{
  "num_attention_heads": 6,
  "head_dim": 96,
  "vocab_size": 22195,
  "norm_place": "pre",
  "init_std_down": 0.0,
  "optimizer": "cautious_adamw",
  "decay_fraction": 0.947,
  "decay_shape": "linear",
  "batch_tokens": 131072,
  "dataset": "wikipedia_en"
}
Each number is 128 + 24 x the weight over its row's rms, rounded and kept within 0 to 255. Layers, rows and columns count from 0. Numbers have three digits each. The size before them is the row's rms in percent of the matrix's.

# up: layer 3 MLP up, 1152x576, rms 0.0218, rows 555-600, columns 288-383
# down: layer 3 MLP down (transposed), 1152x576, rms 0.0184, rows 555-600, columns 288-383
# gate: layer 3 MLP gate, 1152x576, rms 0.023, rows 556-601, columns 288-383
up555 095:129166144124115102141095111155122181098141106173102110119136116161075093120097143144136137140150159106147137138135141092139107132133124131098106136124154139105150130105097121153093080110129146122120172132117132104100156132139085138105088110114151181128117147139108137123151146173126157170
down555 096:122185119101124094124131157125117127159104104104155111133098154098110132153123111093104141107137116106124186148133096137101119138153112121132159135129160070119108143131126156105188125151132092171125130120112100140145163111137156158138111151116133084133113121128157151141147091147115120118
gate556 107:166129144104152166157133113111115101096130175130109144152121124117128114112147097161148154170123131105146138157112144173105070127135131123112109136101103098123102156072085143139095092110128168074130112135141106085101124108104163115109123122153081146139138108101128145124131076114138149139
up556 105:109103129098163135140096129105151137117139125140075052168143106140124137148136156109133137126120140150148094095113157142124158145124107066130126094099122135133169133113157106158167103140129131111121133142133147143131121099134121128124117125088104126107114130141136153111114105164128107095
down556 110:153123122113116160134137088137113147153138125175159112156134122146113118126117098110162116145082085158113151129139144126119119122097147143102204150126097102135147107083128099123109126166102172109179132164085121080129098147124161140130141164130108112100147139114111132113178076127106127152
gate557 101:164106149170093109126084144152169157157148126159189119125081114088099114108122143143124135162152104176109146129181142056150135095143132127122169190126115166095150135134114139118075100141137148106177117124132089127166123165122145150143119118139115183125110105152122176138096156101105152141
up557 101:153123099155137110139132134147132132117062161118172099082111130161118199148115129148148196084088162132119146099145192120123094151143182085174142161145135169107123157142122146148128110106089091156147103108114137146107125158086128121147115152095123123099105128129102136117122108101113121132
down557 102:123150112110083128076169138132086136129133165150118186089128143151107098079155137155127165101098086092119142081138140106161108177119152177147141124169110152144116139137141198173092099134124126121108108136096119116134078138147068130174133130083121170114097149147094127155106137101118132124
gate558 101:139145133120117127156137108141156131133115158095148142127142095158110127119161131120152181143139125145147139108105145086118104133116136140132118130146085152097141109130114100124144127119117078119141096122152151153135093176118082161122098125121091165171122111098112079068137138152101124144
up558 101:080140117119089146086087113125150101117113128127132104096124159107098132135121123099141145176137124149147146108099159092137081152147111112081145135093140154180172114110163115130166150126151109141126147131104096121158096131130123091116144136129141162150042122123116118175121133105123115132
down558 103:110103140092141146123142139157096139165106088101113190114170132120115121142142113139109131125138113128125133139132133166074106125136160120116118092162110119110071104135123123153141121126102092112131092119122106136078117115097118159117148134128125145152135127138143137099115136108114128106
gate559 101:163126132180153129121078116112124155145114108140130153123072147149151150098119136130118140103124139154094086141126145113135168117122118092123080153113093139151127107136118149112127121148104117146143163120119142118117141154125084118121129133114117109109154066134097120176162126144111165164
up559 103:114119153171146110120172126159094111127128117132138121133075102157155104135134153152153103196086128157087135151080119106109132128100131143145122059101162114133149180129127120172106125107110141126074126137138115142165119139114105124121143119139162125104105169158088103111132127147127114113
down559 101:084095134130112109125152115120102165164115153103154136119165156136119106122158118131101142093151124142106136125100121113110116151106162119136099145120099069131129124139101146152125126145103151124149118081140142121183121146161163149132110119136102125150105093142112112169123140170110113120
gate560 102:149138138153118137118162100088120097118106149102144076169169137124087124128085161154132168166163150170117133138131112129187107102104127101110110108131136113118101142100117151132170157134150179133083163146162127114099128119094135146112153152057123134113160139143083088108090164131131104143
up560 102:166126114145147141144106159142155138159076168129123123101134112071139113127159127173139146105166131097143154122099111104051116145159123153139114128114167145114105120115146159161123110116110129128101116172140142124100072143104137131153120142147082087149150145140116092142121113116163095182
down560 105:154097151129127136102153131129149152193124106150112159142140124123111174154138153104141114109089102150122140129121117124148143171160113146114151124118131141155129170110104102120135106109140175133160150149162117150150172123083157163168116122146138083150133127141150098129130145127166147148
gate561 099:142121092131152097098136146114132112119136109098113115126117111140139142064128149104145108142095114127108118093183162162107156120073124113143075117133131144095123139122144085107102170138104118113104136116053159127128156146148142085143184097155122111088147082161147068097123098131144098132
up561 099:112081127080130100146168108119127107128164107124171087092152114167143148147098148141130174097141163142124108128109099113128126124122137163126126082119108157074132106161148128162131129107136136042139123140156096175141148152142116103088149116159116144134116176128145156140114140153138107141
down561 101:136156126098124106124155113147124099146146117158124169121127075106092144093103136148128128110124143095123100094092076129172122107061148089140100139111130136133112133118139155143121133130146121108116098099144130099113096138144122142135104103148096119152149081131115141105141140128112098130
gate562 106:155152136120111121082130108130080129101136142126053123131089091143139125131137100139115089161111125129154099103135109189120158166148112099110143136130137128109135159127099099147136093114060165073165174140123100156141140100091125153125111125099124130146155061128157106124130134123135118186
up562 107:149094111105112123112155122103099089115121098139140104142147139152141152129154132128114127094125118110124128149122121186132168155150109081098155154130123117119132161159095160147179098109098144109171098121087155112114134098094131143135138131119110178107148140138162099163138140108117109127
down562 100:177120118160147139102156078118126116146124094106105105116131125152116139135137123168162134120121097137113094105139135161086139135155106150106185108113137132114138108147101120111152084103105152093167138135126123144130123124104112171158127135108132150148140132096106171169114109074105109170
gate563 103:150126112132119150105127126111147111136130093107091109133142116109084163133112123098143137091105106176093145092093126098149114137118110139115134102152138117124150141148097163142148141097101139108124149134150137145079117109139132107100075104105051134143107121126136142093140093168136085091
up563 100:118165085160107136162119108133108116130112125096149158157092125123145138161137137119113101150145142148123126117099126126113134158102136114109164147134138149128131101110135127130134165129142095095109133148171148132126151095140135132182152129139144144162171136105097114149136130178114131130
down563 095:124131141107108116109099147120127159085096128096099109106081098118141100187132117175073111110113122124157130104112074140120132127125130137093154131156133106086157140153119147160134194098154069089109135145137179172142158131116115164124129132148123156161171122122133145162143148152138163090
gate564 102:094090126129167146147143122112104114132155155158101148133122137113152115142150128092105148120090094102131140131105132161147150128154126152101102122159127126084128130140137128189155104099133142139117132157119100127060160113128094145135105122133106086165166121138093135152125114109135138168
up564 100:186125130161173152085093098143157099099166109131141182124116150102117105147139129145091125101170153122109144118130138157115134108112102150115109133153101115101143098143165145143086111121106109092117125109125181128155160134156126135168141120087072187131096122144095122158150121143136128089
down564 104:146174126122113112131130141136163144156127101132163114095124163087154112134093093136164110120128073139146129103129098086136120135122119147137144172085105126109136128123150134151182144122131146104152054124114136129169101146102125101118119085100150158096103146127179115100139121104155119088
gate565 108:127143154108153147141133140130175132127142136107112154135117078111117157088135160167097148096125134078110111143102124080111125091131166151172164154092134132130142100124149113100141109155146108147140154113116120106101092095152127120094130128131091106123111130174160165090145136096150138132
up565 100:159144151097104126084124139132119152157098151149131163124063088125157102119111118171093127146133108112120086142109144090097144097122174095170137092096112101118115110103147131172175132163089109176172133149084135122126159129140100141118121142161134167126102099125121121162129135165121123117
down565 102:151118112139135138154133173156153106118122148125133143118157132138120110136135149118110099085075119110162129114075140159153154152123137095154097192139128118146164101118140147131117137127138108151133124146138139131119132122119140113137111134101121134131120118103122123122110125169106125147
gate566 102:122141121139141110078125137126122129134153112133100090119143112071119101138172146115146067106130154071135124076149093153164120139121105116142140122161112112107136058175106171118120171110137136130129125159127116166164098122118143134145076096109150130144186129138138136146170152126139159184
up566 103:171148147130172099120122156107118104094078149129156103116116104123133127116155170138137114161067169144158156162137141100141135177115132095150162128150096134126110123108131093111148132077118125106114108130119129147115102079082111158181082111143142088107153148156131099114111069124092103119
down566 101:120135128116115097134125106113113170102152129114127099114104122044133171116121127139126094173127126124085132149129141138125084125114128133138146128132146181137142156092193136109153157170175106151121118152098157135151159132078127143139104105134137109143163144123133093141097124096147123118
gate567 101:101104123137138125135163145135118094135167157108159147114141080097098101188162138145147114092104100102117124139143134097106151147113140116181113156150132169161166130088102086119154125131100155064086136085174110112108147103163119181152145114115096118124213114151093153142097127118130128126
up567 100:148116169120135124130138172137109135115119124138134134083132130154129110092109110130143163118120123134128126109114117148149163122114125158147151134126121116082110102147106099151130101151146088077148121086115098119177144157135083097103099107118133150153106113126106102105097145120148155128
down567 098:124119124144150164135121095122128110120090144104122132140102099094152138115130099106078125164137146148132126135129139111148143086096157129142107145147094128147163164155142088130125140118132150101087108122102041120135084117180087165099141140128106136158095131131131134131087144117152127081
gate568 099:123088146114128103124142116091103132159112123154131134106093115109111118093123101116138089123134117119134111115138144141089135064112119091158122161178151085148142118119092159135074118104088108076107121158113108142118148168104179101155145140124158129118094171135132146127122119120137098116
up568 103:136087125075142133141121128142158112125161140084110109139149136117117142131166151110154162143146110115075177148103103126116079132153094166136138154105168154097184135141148142135131120142126148123124132126113130157132125110118182112131177120168148155111072156106141124137135128141122113134
down568 101:096107118150133143091139158089139110169111129101170127151113101152143107139122130121117158091145152154149143140110110152130117103096108169076138107129135134121153114154099116166126106119138160061177093092164138089166104126111094161121169098135092162118131120081149160097128156131134157138
gate569 097:097125158133148156139110123125135098105128104100149085115108082109116115181116167125134157110140149095102161081194113130136108129125144118154108118149108135142099089088142072107121168145127135142118105157074153134126106111124107117123094143120123139107144145144155105134098121141146110124
up569 100:123167115176142130137135142131128109143119126157155106138115125153104111127101152108081135130114114165134148152157139101105085104086128155121090146133138139148144131143090127143114147052125131158131161130100154158080168168158100135109122104119122108153174145121101109162094116110137118131
down569 098:120161109153140148129110094113156151187166097119130111117107146140103135110166118104110144138128154081106122149174114140098104126115138144146140138108081117131113123141180098117117147133127134145163132134111099173141100129131137139105143136082114112144155169155167132134115121091145112146
gate570 094:145097132102104139130150119174073122117135130122117183146162139109110088136116106109104105153122116093102150128137135130166098152134119133119152175086083130100144131148114132144152134113112101125096138104102123099131146094167115118086147132125133114151155133178096112101137151092129114113
up570 097:119121184110165126132123126134141147111146115111123110161153100079120125098128105129137131119119125141126089129100149133106148158074133078139155102085065117111170132131115140103138126116126146152159165155151172143105122136126141157089095139119141120125150103166124110116111121109157136168
down570 095:078135109074078150101078121131172130141168127103133117106124147137133129153154119163121107125138151071166140124133122114114117101120122158129149075145109118154120115154083090090109084136136165120170163167119129159136102121113126110130123137132100150158110121132114125114124158140178100146
gate571 098:140132122141137130130129129110153102139160149122119129148132090147134102104098072144093121127142115118138126144129077120105144113102134110100130104092116153090106121149103134065146132118149152183121105114141141085120127123115147110104143116125122118138116048113109159144126120134125096109
up571 100:131137159142113102095099151147156125120116121140096144142119081124104105098163099090094116109129113119182131127165137125122186134120136131087143135087108125109133106111070106102159136111081180128109135135149136129125140100157098117116118149133179103149124113150066133120137154115153102090
down571 099:149091147130122095143117156125154123120149115157145151123155111119146104159141103127107119109164139138076135108130089128115115111154104099130118117135183141144099168146135119136101099133170100166137140146142155148132125115135105107103194145117125126115129132134138107148156114171122119115
gate572 101:215174138072149159130134110143118148086123139103136112143107120098149133153159158106157114120126155075144071145070142139162141118147136172115145130139116119088115133097134116144126114146158104125122148099119116132134157105112110147098154147149142183085128145139177153118108149112124166161
up572 100:150124134078091154177126147088157153102132146148132140126155152104111147153128088133143146131144147139134142106158151132133118113153121124140157153092137144134170169117121156164104089142120125141126091156164131165109150104100141136097189101115081138100121166150134099126125157125146121149
down572 103:136139095096099110118161128126143136129126091158160131154197104161125176165123148094181052120118141140142125109157125113144139117156120160141161177131118134143122138112122120093138129143152127105154119141155140117164133108136121133126103122122130111132131096066148127137146084161101107119
gate573 111:132145153151141088184113119105149119113139151109135143143145114152132154095153124135131139150131159108144149111090121130140119115099149142154113144153084140152181138119139115123100136159102145098071117186111100070118107094149132109127137138124102122059132119126127102081170118087088125125
up573 099:051140128151154113148117112107147104104113137123127128134123148120124123155169103171136154128151107160090150149174128114111094106132159137133114126152131112161203109177108127118101130111129149132110095115146075096127117125133116145105159131125134123155127158091079144064158151110150076095
down573 095:118138113138112150133129107181155166164129136170138149100100165142126109176153118138135159085161140122160100139172143108129123123116135099083157082087131152112102141142154168111138119117140122115084185097063159138138153132128104158087121128093134108149125160134129124119108162131189132124
gate574 092:118134127138147142110131148130107158091120161120103131129139136157134106100134136148115138132067144168139135092140128140094106138103089130130128139135084176125155141140131099109086121113102143177135103166109117085128096097156107106117102099094133110097108168163116139118118158128062089123
up574 093:169106081088104090093123120103094163122143137116082159136135148137129148113162166125117107138102122145136151144159144150106118158121103145156135123081114165139151146088146124150095142143120133156118083126141157103146127151132108094107060080123123108135127183121143153137119082153137130138
down574 092:107145125116143082096116123068144141129148129109111085096152142106174101132100114100106117146110158132113142125104137125108126139086159105147119103095103117081137119146154128131145121141127105178145150152112135160157157111088095101118114141148107149156107149110112142115105159136116108137
gate575 102:123141120107102123072092097136137155161179128101103134132144101068100087084110096156165114148179118122150131125128116150135103119091132139198139132098127102095137113136088121132130139120109149101166117111114138156171089131174073159135118150139099144127113154132154134144131148083139122137
up575 100:106142158105160160132102145117154121175159124175096132172166119150111152157104128108123144106130128141059136117125104138149121151163103150125122172142092156123137082128139163101115129129123114164141119111100158122149132121124119109142142160102136117127100120118092174087167132132156137120
down575 102:103151076147101137133106121148117085092135137111152122113160147166107105183110130172109109138144111107193133098121105108160148121110131108128118126138120133155108151125131121120114136152162124177107141132140098129126128147148132157127166157135124112123123144125120112162157109143168125122
gate576 100:155110133109156130123090133140104123120158144152134105142137108103123131148088137158166129114147127111125176051121146137128098121116161129129115186098140144104139109103079076114125103094111094126118163125110113103142114143141108093101138158125111120137141124155123121121104142129118123134
up576 102:144126166120131127137129113059136093122148139113092123122123172088142108143131093131129167113157136079134112110120145115121107106100151146111117108085122153129140078147135119135098117198112133079154136114159142121145095083136117095110134132140172088136093115134169140102073126167134137139
down576 104:157098120130083129142128107122122125132114125114139121076116134113110105121127130151164065077136154107110155104197174114140090165095155125134096115121151118094149122114127127150131125131111140139165117125153135136144111126154125104163126136143121131110143138127178093104132101121163119110
gate577 100:091143165113125103157092111104104100178112111149124123142105107133117143107105136143128083155119109101133114143112162113134128098145090110131147151127113191130154162120105077143110106105093089069168138161122140101150126126141159154153137149139131138110107158164160126113111127096144135125
up577 101:146103140155153149088141163125107113101092177154095151142108166137123131164154121111118108112104147123124135116107140122102120143139144154123151093136166097154153125142186127109123123138115157157127176148117072117095162098152159111140104106122113073147095106121107138141131169156133124153
down577 102:144126157116117141101109143137157108115105135142145156130156135098131178130165135125137089121124148138184125193128135081115142139114119108110070134143129125119117137150120099138122110136135119116127152147148142138129162121100136106154146113156144118126128124100141132161059102125102092092
gate578 096:154119105158149091160084095183085151134192165159127083111146161122090173133150130149104172137139142105098182168101139153154116117113159135124139133144136089098155103092142127162133163085093174152147131165123111130099088116172129112138161119134144128145086158137163114131086128147102111151
up578 097:118156169140128156101130130117137134143132123096158130114162115153163104155160147072132101100095115174111098122098108109162150164160118128149141111117122190119128111180132120100152143154147085142120165126148152090111146138100132170128167153163183153156125154109113079106147129110135125111
down578 089:151149170078126156173101091145135123091133137167104143126122166158116084058171157170121151126131133139097113124141172130148174136154112109120165137169127109081159170158134129121130142140117122135140089124121134127160133110172083062083130174096118132135118128115122117149156140142113105110
gate579 097:134139140147115117139125096152155124148185121138151119117136122163117129105110154089078137120132133123101128152112155083110117128133147134096088135157106198113138139121154115099114120112088131094101119124110099143156170107135179118087179124093125152128151100140136138133128143129110148131
up579 101:130122144098127133122132074134153139124157146174111124142119110127046114102153136102122066145129113170118097168133126113144133163130154145129158156108103136073123162123139082073135110115098091085144115120113118145147170145115126114134124158107122125109119101105148128124146125127138142134
down579 098:125113168115096125105185099101133139118121139112107144117128064137143157148132169082124133126111117108084158141121159164104101109105118126133090146106153136113132154123125134162167128147141122112145125096150094143138129117130139136087111117151126106182122120109120174121114152149104142133
gate580 105:119165111132122116112106135166109095098170156139118091140149128080129187092121134137103146113101153106112118118131142172134124147146103095133163114101090133101109104124074136128152129142141095141130095150111141147122120133135071124120110108086138142094104140111118129135141115126117107152
up580 104:134137178102117150135103089114081166103143148148124128136101116123133116065140151102100133077128154153164143122118118099113086176089136118117130091114101147149156116132158130121125121145163152153134158109153157131153066158118115122094153147155088123122152167145150101121130126115078121106
down580 105:137152106115120149107120121142129146158142100133143146127122145106135103109137097111131142103138123088143133138169142105119117120103098134149139127082091118083108118161110110151137160166135163107149119155110193120154116130145061169153151110107082095162140104133110145090134116157121124148
gate581 097:130104118135087129129121132087137123104078136148131107082120147140107103128155140087138125109099129118151126104139136156121204139140144103141085161149149117106126097127148134119144091114133148112120118145143081143099162131119160102157119157172156151158089104145129137117129113181148110104
up581 097:136123131069150132128137120116163108132148127125133147087141171072151107156131119121166120106170097149155117109113132144124101153124115132168138113124183108110163081056159119138137120137105152158123175154173087141072103088127124156111152134111107114133147100139094133141116108099128121117
down581 097:103177144079139122090109107162169139108113106119095122110189122111097128172159142132138142157119164145133165135104164133115120092155135124134133166128104135102143087134091134153135127173124134127152163201134100155121118143133145120116105100115089114168095129175097118142146117108134088104
gate582 100:123171127110123150111133140108089123187096129140129166113122106149117127132135149131074105128117145144131117146112135129096100169139115106149101086112126144135109120103124161128129170117115176162129127122096109168092135118096112137094146117073107148103142125137127163090126128151107172142
up582 102:147094146116130205151202138120118150126093105110153134112136137094102074144153115130161112181115161145120154145112115101170107121113150164159131137088116146059189173125137122139151120122161146172122139135135111134117160149162095136147103135111136182070095159121083098114144174108103123086
down582 095:126158132142121129125104138155171150146154130122141128132140119169118128104128136134115095122068119156118131142136126114147112120130128170121135084107131124088135080159131147199108112070136131090149160136115128134154127082089179160141165133146111112139109122134121176105138143166164166133
gate583 098:135123105113097124132134128143139126137167084085140092114106103121126156123123121136106071105142147103151138129119112151145143110102141129142138146134149124143117123169124091096132081109114124157161137077165147152125120145105103117108116128153165111091128145155107121125114146146158157128
up583 101:140077145129126131125117134135078148093151114138162139079110081107099082120146123107117147147117095137082152120098138145092083127144094155113110111131167140122110134121113126132131192147120141197139136119104090114156078144125141126078119149136147125149102142128120130142129167113131120109
down583 100:131122111120107116126145085163101144144082118119156107110128104112115172092162152108120167120111145152094177168150143127134158132125127180143127143078126122105138073120128147162111151104187094148126089093163118111177132145124096117124138138128114126104087124132133187132115137161134118127
gate584 097:160169160118138098107161124114129137173097103133131140114127139118128133111086141118086126132136163125147125146136097148128123123159146138126096103112120158137151130140158122159154103111126140137129121101098129117107132116106119111125098103129122140131136116138129120127146117127135133123
up584 098:139143098143141156129144124137112124145128112150134108138154166131091162113133180109138102171103101134090112122137119118103135129173151126135144161088125093152123137142097177111150163121113139141150115142115162137122165116107138161138136145153067130155154144129118156155119083147094117143
down584 100:136165128112177113138147145148158080125117117147145098156112150116123172103124143111146155132138109119130131161129128129092116158140172127141139098125097084134101150135145102094104181110121140125102131135126139104140106111102123167140141134129123140162109136101121123159113121115132144118
gate585 096:122111120099106147099164167104137123126134160145098101136121110129096158091115121151065087145148144157118107086146132153104129132129150153124122134122127131168170102121074117137125121139099133108137095141148116154118108164183138129136137093094101153139085108164112126131169135106086146129
up585 094:144158137165163127155127154184087142088113139123140126131122098171145111124152125074122130121110120107118156122087144118143164163103114138145131120125107117111134160128153125089110132106135093128176129143118117130134161129127176098138103114129117140128154122129120125075126130128128088171
down585 096:132156120074128120133096118132107141106128143151149122131099069148117134117167147109083105139098112126157112108100129149144137129115100129144132156147128133096169106134138107097140157139128107086095123122119091127102135120137167130142162132100113114117141099136141189147165101163124106102
gate586 095:118118137153147099128153112133134114092152151152139092077138101115102161105136173070150084113121118109085138096108141118126133110104135133151121118100156091139140109125167137099179122131114116120077097125088119125137094110131147162116130122166118107142115113092144139137141124090109172111
up586 101:111143151106087094139108125131129133120124149144137139112153127108145165136109133096089139124107127086113120138099153112143148130172127105129106134091136152105128155128146128133092138134114134095134092130119125110117103142100113164079127108100133151131137100171150090144102138136098123133
down586 101:116142121096115114151132114141102133158176154100175158137099104137142133136108105130130142104166131102091109097067169103201101136140104125148141207069138136146096206107115169119134077123108106119119114156134179123121123141081074126118159131143132132121122163091151144145130126111126141140
gate587 103:096119144069149154126110154121100120104124119129136128140131124094114131114116145121147126082113152124112127101116150144119076132115120133133093109128120116118136163108105156144130099104152167120114114132119102143142165140132149132128135137129103097115155130102148115140152076157137139103
up587 101:135150107175169129104163117150149119121164144147138154072112143102125101114121111149125135112115086106132117113159106115117073129099136155103144163132099100115190106118089142121102111107132129131115095131102117118141141117138124146127134130118120130150097110130126128162136124150128126138
down587 100:142103135116105137103094131176117143107117148108091124134075144118137151130106133150137135111146140147154075105125136138101115148117151103150107078089160123097133152116120107153146118128114135089123093081136144157120141115109132157099085148104156156130121122123163133112149118131103111101
gate588 098:103156130117103125117092127130142115070116146134130143102138117133134096096138099131104146161099140097142111120120139147117143115135140135146158101188140136107128147126115083050139125179050137155167093128138117133143155142162115108148129110116180151095153073134128106133127127147128128129
up588 099:110123096134087116136123169085105154115092140087083108125120131124114067086132118147129109136135167125091132191152159139156160100114154118086148127119115108139172110166166161121125163070141139107122130111135142133124112129141143161140131151113148125120158111125132113114130127130155098131
down588 102:144161144145150145111142148128115141134163120127168156107120156129141119166085086134164155149087124118114111090104145123125146121124140100114140151144173130134107129104125149116154082153115157116116115147162124093081102152119107133118110193169138115138133161174134151167104113100108158154
gate589 099:147119085142146131175118160125087121115160162110134116141136103151156137081099123094174100115114098110114128093139119147160142132148130126148135110124111129086107164155123105146094158165162073119083141154139118168155165083119141095119166135163113098108116171149128088135112164166151122160
up589 098:154146102157187151091121144120145115154131147147123109158152141100141146156116115176134137113165080123151161141121160147133096107129109106124160158117113139119118146159079103156117119141145124089110161129133111132145070108148120172151134167127111120110132138130124130125090107147104147085
down589 099:150124196187165172151104145173122133194108103132136138135148163067100158120098165150144160114145154139151148133121098096147153133108139143117131117155129142161138102151115152131133124121119143121108117094112117136151087131150157149170136115148092139118145134141126128137125112106121100113
gate590 099:126145119126143117106132138139156139104159149090156125095140117115107111127114129136122124120115142143153155161093150122082131114076161158155143193140154146147157099133133125149145136084116145114117149131116133106166128092126149104110132130144136132131097130122141121112167146152123139126
up590 101:137116096131153178132141149064112151110140113095159124136100126112120143142122131138139132150135104140142133144095144137167114121120157159144125151098155158157159112133163144161102103157139140131131157117132115168113154148116120096123157070131136128107083154164155155172132147153140116148
down590 099:129098123114100156112084162087106143119179101092148115130093122127144159103151150141148121084139168156129113131099141141128108131131109132087116139124141101108133085088082106123122115158153141149154119124144099083133124137117158164136124106099132128161140082108131125116142090157102139127
gate591 104:086148097117111105125093146102173107118143142111157128160143111134136129153120140136148142124137073122135132122182131132124130175107139117165147126134102156122107098125112119098160148126070137153099121140098144087115123155096175139137154102115128110092141123121143096159171123123143100151
up591 094:118142140114146193121129119133082159141134081089102144155116101108150144166094078132096098192125142125137104094100118159144144100126149142140129128128150131141166129122113138080112124161146091139110135115127097161128100164176143132162144133131168141091150141129116123126112138110094166109
down591 094:165142141113115113173120119138145109131152134104159124115158183140128102127116158156111105105116170118115114130100114121174136166143175152144113107141130146075131138134162160152116109131134132086134121128133119120135160132103142141137150084137144113085145129154161119114112132094142126151
gate592 100:113137112141125156114135147159107084113105184106125125130126095113117099123138100112196143140143111111142131145158128149112116133073126123154084136101119163133144123106123076099153147095147148132154107145146094086148142129129108153126119124162150132108076123134134093129145113150095121145
up592 099:161122145131159103133162114127103175152114153079093126123123130125100134117134122109143119125130110143110150142153126129132121107101104134136112088084126117135102098093100124124101124119121099132073117104098178145160126126106156164133125115126094101150087147136102134155090115092116120139
down592 099:145127143138124144140098131126149126144135156136091101143157142126159129118086171129136130114158121123141115214160128139089151169123124122168156104118160139101136112102123168126124133126176114157146138108170103134149080136101102151143106111175169158079112156157172159091100108132162108141
gate593 097:136076097149138115100113131162164154135163128108116119121145135103134111133120105149110162101161113163084100141171102125144165056169130128051130140150136135153113145125139168140115133112146099107107113081134119106144137113107144092142148114130132153119162125124115112114159167101116119126
up593 100:107132135104127116134116092124111140138103132108078132098124078085149152136131112143149123142126125151123052128119083099128140103144122124148114119144142140140182140115114116116146119142131111122131137150124103098112136153126151121152170154153104124130128156109150111109131118131112100127
down593 101:126158104141150129139148152097159162123137136144142077128112108143176124143129096122123109149142107148141157099117143112120154140113145141132168128130151111102133165098162096097125103166097135109131161155133128120171145143129132093127079106093169103117089137184149162103109151120143153146
gate594 099:160117107067135107126082160107104130123157143167167131102148147136111086134131122144106111120148134115094181140121125164111107162116115090157155149113133139119092134151099159089145132128129164144128150111108171065085128113125126121145120129150145081130141149136105109158139113131104109114
up594 097:054097119121135116146119173106132120110151082109111114128107145131130110162130148133159159099147164087088210072150177167088125109131130125145103128146152139137123112166129147121144129114101125130127117119171126130097087092126061094156117121084095139125114156118112103124113117125088126155
down594 087:130123120122135125173147097149152177133150143158139089114153146121115107125122129139118119141131131172141102094136135160096116164104093139146154119134111180100152131135122087202165127111130103142153126128104118133167167123131129136141155120124129122084133120115136060124121118112140103124
gate595 099:117122106158109173143115158118069126138130102101151152123116150122126129117080096092115092144100112128101137140117111128138139117112110059107153178106179130105125168107119141155115138176080112113080129139157087115112164090162120102131138125138143140111115096133065126110116125127073080126
up595 100:100137138096099141131160178139121088112097128139073173144073108133154151167184087137093136109084149130137102125107171124128144156130140113054119135169115096104145111156123119116110119102135114115124121109122097132079177126083119111122143105151085104156069144105127129096116113162120098160
down595 103:108137142147155084139095092146107117179116120120110102164115119130155118108140106155093137142138155175120120144118100113096119126151138132122128148128117100150126120156147132144119110118104119145099119105139111126111125126172121118125142106143094164142169130140166136069106117132122095177
gate596 098:112083171123141099099140157112139164122168181137115147117147123135095109127123103134123166109100100170149145120119112089117143061105149109096141117133176138115150133097126104132154079104137127117121128140154120076121089139108126132148150122160123094112141133144129132122115127152120123165
up596 101:103145097140127153103119114133158137125092142088160138156123162136184154144075090128105125128141143103151103115150117162144093107107157143083141104103125203142143107161140114096136168150122125158106134103118121146126144132062112149119130123123159137098102100103110154160144106076161118100
down596 094:107108168129095112123182121105139128102143113111144138121136111124154123148160117153130132066110122109135120129116122123128133163126157170092161138101118121150137122119157085116139134102106172083124153142154169139118126093190163160117133094103138101141129135138171121137118105121100139142
gate597 099:152161088191104146125153101103127155106104141179083102152129138120127111100151142094146149127080145113153125163153091117104132165146134129125107085146126132129107134103143132120138146128108161110105128164132143131124133123142091111119085104113138118142149133147122093153120164118115145165
up597 101:123162129132125124126145170120114132123148125116085151160125145096103108113104089169126119143130123080147118154154126127128118115120123112146171157136130150110139090131146077100134167125117134154092176057103074132117104079170149153131123117109142143113105104113104156119108100146112120140
down597 103:144133094137119122116173120115115135135104157086155110110099143177155155140131102148185061119159063158154101136122128099148116104141169126141125146132163133104144111097134149157152115143114143168165130096123132097132158127124154147133132127132122112101110139155134106081114170142118166099
gate598 093:121123158087100122165144091120126115141108139124175144137137152140095168125120175162124132113128138136120109127151130163132117135133141150142172156117161025088093174112112145123102121168145083134102138113162113120093080107113171111099100144176150159126122150110121174126133140091163130133
up598 097:148139118148121145141095137169115138131115127105085117130174102121146133135119141139130135130141081134141136132125143103134125134146118159118140125118106176140180131088134174127118098138151108134089092109143162154130157142126143151117143133108140125140134153138147138129151143134108096141
down598 096:134136120147155095111097138094105158173155084124190135126129114151148119156144097123151097129088134128110140130161101134150127130123166182091108112131128186155146128099139176134120107110138129158145114181184149149123108166133115169097121113135124148149057126137149115128156159106105159136
gate599 092:141114112112113173146090119097142137187118119125027129138116122150138124103117160171175108144123113087121139162141161187135138145152100108130099140084142146147141110149128117169117158103149106109144114148115115130163116092070133129143149130153145119107125138171153150136111121108139116101
up599 098:120154161144116119132188111149118109148097126148136125153124098120180087117201153170133144118131146147118188098174185135136134097142149071151115090160145092142098116165134122162122115155127121115126122137177150160101107157163156136121143107098168094126138147141076133145105126153150150153
down599 096:126138154119137108107121151135144117101127146123115149143111166145140115151178112118215103100179090120166149127143137143117120113150097126164145154146162169134117167149173088131133177141119126133116150144150156158141090180128097073113116137161114061102162131170120120139117143084113096159
gate600 090:119147146157096117116138138138141094145179112174158121133079102139141164139118172112103130106128116105133126087129116095152106123105112132141080156135109131078098133128109131140122113147157159149117140158120156118142127144107121108115133111106148137126133092164118145102158146155107103149
up600 094:154108134105114157123095175096086113157094163088111098144134153123142114095098124117142113135124115123155121121118119150165142087098152125146121117114150119174142154131141130092097126115112115120128094108169159168136122176149174101126126170138131132077121096114088103136114131113154139135
down600 090:118127138132135147148094122133122100111108157120089082139154068149132143095145130120093124113136135125117116132161134154156170138130139119141143186114112098109113163105104096117101144145118150084128139172147177142127130100166163127158106142114118126121083127097128097126134108148097127137
gate601 097:137123154151086132094071144133150154133161144152100121152116116123119171143128062116121126159147084145115145130133147175121151134120124174124116112131096113115149101147158098031123071150117140096146153130103151116145117144137115130119095154152126122118142139139133143134121171090139164122